Weights of a small transformer language model: 4 heads of 64, 8913 steps.
Each number is 500 + 50 x the weight over its row's rms, rounded and kept within 0 to 999. Layers, rows and columns count from 0. Numbers have three digits each. The size before them is the row's rms in percent of the matrix's.

# layer 5 attention output (transposed), 256x256, rms 0.0743, rows 240-255, columns 96-127
097:546558516527501495457523480547451491541567431421542437483626439634460509502471479574544492487468
104:514495502562543523506578519434508475350514442511464536545527479497540538507574552518451488445524
105:583458516556444558574382519528465524576514395469542470499444477433469573551525450438459566482545
103:574535423516510462481524461474550536567487497466559485529411536602460514486557558473591502535517
101:487445362513425534426426507471562494505420511533459498537450425412461525573537503588586463509537
100:528550446422485512435552464535488536595425499530544484470524566532412466511524587525555522552498
110:537557554574508436495428408480579517523507514566412541491394467469509445559480489537504546469481
111:398533509474426434554559573433516540424614545487481508512522469508453546368481437435501526447481
104:372356522452460435435529495495389489563592474529548582487474445484476467524462479432567517429466
099:595496511540562449461460513514476498557494448481487542529435568383594597484498498590573526501464
101:509501561486480507474465652448510501486505477552472540435533589587591537552465539562523489426536
095:462474393567517541492641461474524518498474564585517454533443498593455495498413453547480421502567
105:524463492538532432581539521421455487462517450518503625463417508464552497428431576539485551433528
101:655493533562450588515528483445497557461450442470452560469544480455532508513499552551552544520579
101:443492453531475505466554479519468526492549518493582591450532514517553501467578513462419499497538
100:533513486496532528421520440540543450489461453522591584511533488572535462504504477487510499426514
# layer 5 attention value, 256x256, rms 0.0654, rows 241-255, columns 96-127
101:578503555499475399469422461559397548577559525433541451467502523453439516480410518491530396545572
104:420515511482558554515524525542529489473458490574506549533516541433566406483502490588517439508533
100:452479481437526494452467540425476471451585526547550523447573529499415386497542503415523602547557
102:463477445423564476648604474436540468490572482515455521505530578536518476480509526486500526481477
102:538545456529456590510577495544482425503486489484538501529490509439525507484377449436477527526519
106:429463466483490454460528523536488460446464538490557447550612394460465474449493509505554430540549
108:530459496445527514538517504544538487502410416504436477550571409465575510512445564626556443424545
107:485476394490472543559407589429648557508424501537448391534530513411496538465561532469486528500480
095:427546433539527574499570514439536495493530478476479488462548460606441508455446626500470474491472
103:511511429565535429506461457414532415470559528523488430539455482487541369468453408487494433560420
097:432523481419486572455401626513463538493435508446440516570494510500545488501562544423551580556543
108:549486449494481501502505461510512465546463538549483465498560461504472470540549497426497487561519
099:440522481437542462453504471520489418544548553502495394555459498639528458402491453550458423500631
109:540478577474458431551466517491583504459463538478449501482488497518546497503463419539482509590510
096:456512501501512425589404591585474512425482540511468378468575521405527494429488506517493512539508
# layer 5 MLP up, 1024x256, rms 0.0962, rows 0-80, columns 96-127
104:494465485523455506534567433536558484457461454564528467476519489472526469448430552520489540485486
106:484499336550429489485452398494509592503469540488553429468470454570497471495571474483508509550521
093:516514530378498498466538535476515531580549519495456620508494480444457456578552475451437539483533
099:552581415493552467517493451611532491533502577555494577476536533458481473511571514538498498577412
103:430416540538461488575509433433406560530432553508546504518513594441521560484446533581497533533552
099:509522465448505555505551503488502514407524482586436413584437604494461518521432594540459473524530
101:551547523421491420460515569480510554495544482517478538493520408460505607597612516459483552489405
099:599614529482570516538501504570490482486502445559530531468505489446445569593533520542476455453486
100:476460490533509431478444436449503560545447548470417630485554520511586486550475553524498468519455
097:545511519592412452482485454429481537395425500535529533489429520489432434507515488539486507461551
104:480569461458507460534451476506476509483501587399502542526528492540559536501495528424615450472427
108:383579478416503483460503555504581457506454435595488398591542570554448471423468511498453469500546
098:504520513545450515500454552489491545544534405560595523520540500493513521542471469459389521584496
092:474535547508506520589432543446530513466501545512534438450563474513507555545484514566482488476495
102:534519447565433446377582508541585471456503460480526585437494642474495474492512427496495487446494
101:470474573458519447519545532454454497566461456632548489427492486438546508473527567451606414541396
104:513565401570482466562465411462481491487516525505492404413494466556505470474579496529528483485549
143:527387506465544511560544465500384471551470431492571517477541478534523425475452518534463499459445
098:383458461445519439522507609499524489458507479475602533394456557461408514458443537484511604449546
096:449489472488440474445500470512492431471452483537512458456527457417488530586563545486483493475578
100:551556482449458490468504516414531492469476554544476540454525507532478509468465535498559431366479
097:461515496543532429567533419514418506536539463490516448489503507551515410512513460465535480540441
101:586539419431505495476359527484462545486540466404510491538456492458419526499482496453505490489548
096:552497496489472573565462528547585528539496496522530544601528556560527488462462479479480608490449
097:439467490455586541475521459429512492571514576561532505501521522510444459467520563526489450525528
097:489554431475423543448507593465605553529414503413568489446487444622466408577438394594503496451433
096:471408508451436489439507518517462512550543522473444506436437480470476520401574622511540483435528
089:569528503501511475545553451436520513473513453492465476564455539490512452546504520645516566501499
105:435435477441479502535600480512476532559594522417483577565486499384499536411576484449477514444482
100:524586497388498477393509432486539527485412499511447408568439493510579500573463469543528508524475
109:554439544477483471544447433491526560530432520436455442457416446535577574521392573473476489456546
100:515499493540450519530548468588497536467454510455426410511603533448522481584529503442519492400449
101:516452506406414514446474574594536559519305509515433410519494488487520513588546511567537483524527
098:568439505492527524461503478424489518525478367566424499490485517530509474488475462516413495550550
101:476454446476442456488516483503564503460495477520514473455522510429523590463412518469610545548472
104:600517433457562558472460516528493531459476502502522633482509421594562533466505483447448533501590
092:535509559495516466483463452516517501433461495463415564542434454476452458496486349505586501595396
097:480503463533542521588530474449526491506512439521572472513477437501473546526535459425448587525453
098:456510505522478482556512507525487636526502585436540501534535519577449476538462529569456584481586
106:483520482539517493480547477432566598518479516494492524434388547490444368644487535507603474465489
103:534503480481575487528405473508461497524563558493542483488475385515456560511486438613457527438486
092:450423494466433491475510403428558551456593465503533436521438530468401440460471542576549536511490
099:464490412492420499507438493546497431563394455599504520566487467562472491525562607492539478382499
101:446562469411556529478436471467501473462564512441507490541483442494496417457442449490580487546445
088:515475513544453406406454474549465435409495501527467462457493549466504523496542453529529482477482
102:511516535457451571567488504494527536499447505496523433487473526480444498500535495435498490465448
096:488481503528397422407531534478553521566562568463456550569550511552475511511433458502438572572401
090:591526532523579608498449483561395431497631441506544452501527550463465537592499458481527507538481
100:508492492423516506414521442478552468430497513520441431483545478536466569502434490369459566540429
100:468413522518518459587489525508446565514549602500460437444502560446574531532572445539448468502505
099:435446496468454556544474455568493538547480455536454494558523543550493550588527464542486610460602
100:573509585536384463486514460505503504487389479516550405428494473566386472555479396436463565518548
103:470538516497546473474481553501442542530499547518509415489498529591438493518511466580474542434422
097:506475464445428523439487447489472442497472513478430548526562555452464466594475462543433399493514
100:577447564444477518464578467502622483459477569472480590530516537510480473526494390490505450493557
100:441485552436461567520489536521497558524501428476554569485609463473440523505452515506506372478491
109:417537510492449469455410506566575501476473545495533462462537456508480507514476497475478583554423
102:511552460457448529464474521500500457572428571603491428552467544448534529594543491529474481467505
098:518497492591506475459592433396468466487490385491514449566491485540463431471488568456487538401591
097:469494455586550452472535537531367470551436510492561570521575505596473451524434508534473507499472
105:471595517551540534550541486584595420514437453514529607479506493526575528519579548490419510456496
093:502566418453471452437529602514550515534449557608477548557570530568560480532615507576397549432435
096:517459427619491503494524571512531404482512523513559574444456478485553514496493416502623487503471
085:506480554479543560489544382488492387529494454474561538581536566454465489474513588552432573492562
097:499525582534520511578495612543596504427499475430565427509567553486466520546529478483568549546449
101:502481462565477449546408461528462518554405518405435443529565526562489510518457451592463547427457
100:552527559571421528468352551450490499490474435652469465557519553494441487530459499501542496467554
108:465609530547532363519452467497532507555491548603535572490493556516544523558521591466387464471598
101:506519485534556511475502541546472542545548437539543493459512517561579443527436440474580576453446
094:594462429531527392535508512532457433531536543436564552588522535399498410532510460562496392520421
095:358459575515580515534510486524489498489437400586552459518495562432474468527577576534463479467530
100:386479494436437503491488529514478481482496547522484403462526509416499447439553480463533447487557
108:550543460546519508439616481463524422540567414509516498492480465469431450547467487472529414437490
096:477495515490383521514507529496372499403536498497464559403531515517546593519468461488454546434399
099:526433454517547455402519563583466545496484468504577504511584541445489532498480528633433484518466
101:462423460441497497497416442505483430442504547544418598520451542443460443412509560441566538580493
098:595606413415502449437457488512533418533459486442456527533460436449409423490431478559579485439501
094:433482560504477542489460516483550502416442465540536481638521442493489443429568521496464483505521
095:495403465550541471449415550511519528480522524499525463438511506607456455554535515451591503581460
100:548509474479490521469521552519527575339465449577499460432536543464584495496404497538535450370442
095:471502552548480496533624559472551382488436442485477529527456483415523533524524572467477399510485
# layer 5 MLP down (transposed), 1024x256, rms 0.0242, rows 0-79, columns 96-127
106:441514511507498484612464488463412497524529548534508511439482569479541465546494411513434551484566
111:469521439421563482535575341450490460443487488527445398534534531495445529533417468548542538538522
094:465529509510554531447473526525489407457420505494500506496430438508497546458531543544477559472429
107:423454499553436502528572530397484485446565427528590457447497421433519595521390570499548599487509
103:578510472539460446482434546488387426470492477584483424519541395461465452479469479472439490415416
094:465491474553434511546458524429556430531521585595508447494531437490502597410495443466586440423529
102:477560486511434545538556455493480475579540488537542477453549615483493540514486503525586445451573
104:451519531495502477514556447514569565496514460498498532434470486556429478507534501536547529534568
101:413481592481524525497680458525458538489449489512551533487488569426447474564479566529472403513495
092:418416503477524528523495501568464432445486609559540518516604551512532535510467492403552503570472
100:478521495477476469572449533497505463591527459508484444580539536425477511489388387490431467524503
103:433498581565504485412499515483476514563472492485460487570517431482477438468377508518577468464428
108:550486593492482478553560585525527469634572434514467446511506525478503464539463440477480447501515
095:472427483521597466501519473511584464540477464408602450475388435506583569470433367466474424475508
099:597520496474556545546484503503506427440609538479413498435525561551466597504460531449561534562553
100:510528555468512527502473546466489533515487559509489545455512501527571460490522500645515491474483
103:510605419457501564455490612496505528456490564507546453435566445481511496467523474506491439454500
149:498421481500572570508576552466434426527528454500548581515561456467445422461465519528510544500502
101:512412495521505496421475480487492558504470600538528535524537480494419480544528504571505492598534
095:528527563614534480469522391516575502553566570496524561558577510485521421521528474516534528570418
101:508485559439518462501534470474437558524575556475511477512572552497485493487450432470575634583524
099:550477547451475510586516526456558421421535507474458457452527529492500522561468427381572600553476
107:511513529437630468421489448515524555467449515427516488480516595522467508410531385596474524454555
089:502447433449507481535496555498550495434482501498483580549532458527498597422447558408571500542498
094:571393584427402532512404509524503471556450469439504504474593491447504466477649495521490490426511
097:490516563510550518461522522488487499584519487551471460524404496437468619510411574495562501573583
095:436597476492554619579539510420459530430493533465571434482520504516507506541470430524566514599496
091:477435559498505538443454513548564472497478568453532489500513473431384623416555565458441530490498
103:438488495494506491401474537486457522514505508418443479471506536553538416434545471604468555450479
094:444467543615453414479515552594404548436563511482484440577497448544463394493496599393491592492461
111:483574574530516470544461462584578526483559547400555472482617588495483466490473487431523491402472
096:463539453369539533403590480460562500573443482548464521480474464615499525493496595568457549524547
097:549446489454568607412505542456450560434494438479438560519580470476517472434520457421519390598465
098:528542526434533399597529547495486478534605502521536505433539533465563429502508498507399484475523
099:521518489583445471515452395388559560595451481483558517510476474553474517546584531504445479499548
098:512334542498554535450512540584459377498550548501576409571472438534481537535559518453479511482475
095:505547431576464539388550578531518623523485555459419419422507561587498580498499571521502476519520
095:469479483541457452544491494645451500510533527611441550486504565512496546341485563412525368484513
105:530483535531518484498552496476523572474487470559488397437451463491571464408520431506497454462515
112:540502646421534577457476418510478560427493637447456477449444510491488583660580488529537505452542
105:425512491583536531451458559441425466471626483589476612487399496525479493482462544561511447520595
092:516571556627525510600495581612522478509468574536531518496545479477556479530506543367470476482489
096:456529458420463542482556494437672530468523498442484494447558517465483455551508487532451533556564
100:461494616498497427425382486566499565542470511542511446512605535494479533510520409445594568527488
089:514524494531551540445435502517490488550417494539508488460480486644535451366542512466530495588525
115:457426476604561625411418543548540470546500544586449588514512459505469459532503451512531558509511
092:434435605492563507468419542486423471416497472498540494451525513413572570512407499477512467480423
098:463473505512452486575582562409593466532386480569492420549413496500508454499423515530464431516525
095:493457492501493472521487543569505424463383522426594494564424524395526480487426423485578503470459
104:542538510485553555547428485487498496468507475445552459512475407523574596478530567524511514481460
092:453480519555544496573538455491509569492369472494506518423472499505445536504485522526595566471568
102:560551431505489505453470430523556477543527577427407498529543539444545488501471507569584506466393
102:489466516509433502549576515469389518504503502602531486540497501495587556482452458502529487457460
093:499518431472508526451372426520435554487510443483551468575533433562523394513501507390519478474528
102:511380556525519470479494495489453521454581438525519537586444456360494475537470458447515377494475
101:458497535446529511490441466454559480483544508425427437546420606521489524559456432499562598495427
110:516445417544515573556541488586447493445547442522472536522552506484542503537604459545548479505466
094:517465516461447418452512440485435573450517493517403483502524481557526506493516493542573515469519
093:517473566439495432525486429531533451484499505510496593501429491441519545492539512448591459516541
095:497507513454581514546401592498517525499480523521405522534527445477529506451464482557553426511512
112:562439465490532504538488592579529419520533489430519496596470545493546506541477520424496529559569
093:505468555489516490524506459456473561475489480433588461454463452394452530490469509517524514570520
098:545479528547424566490518548513515471508488583518446461532491406507501516515386488515421461474588
091:414477530470516515433482493584544471395531532513494494510453415585498535453549584534549490507480
102:493476488451457509547530555494472453519544475533549516488519587541477488502601491444456546488363
100:521483430465402552458477486604487428531533464489584474452451472428464505461548550487508412465544
101:492495549451533477605485558503551522402514486571447503557496464487581523503476487502430419563573
111:432522488458569556511566539538407524485528406579470503519521490516513526520441530528422517508621
102:548405516465515498449531409530583480498616518434536410534426492500427521510504461507478446455509
087:455443581553515471528436559506591497489537565557520495557465523550499541500401444480563509524597
097:498542537548403456512439438476552454584515547429437425520510527558488474538500526503477522511474
098:521507401486497467581590420496493428448484553455492597392512453613415451564538607512522540531452
108:591448631516449502413451567472558522577475521528495516450480540518509542594537452455536329506501
094:477503490482476426445607414430579487576444450469517452519454465578508425526510386465539529550493
092:421501516457350431571451433452495587642486569516505452543469499485523463480506524575566533481546
095:535590559457516495487508444500602454485473490582425551504460507517499534553512530508412509482494
095:470518570537491488564507501476521597466459507450562571431461579471532434480481470497491501528429
097:488530490461459540515436553457404540471504445602628461431497608533428528425485573542483486516454
096:428564520408531464538558494493474479430474499514480548454516501442478500458519480542456461461504
105:551508421534551512432470473450510498507468542479446507611530614416426425559568472482512538551545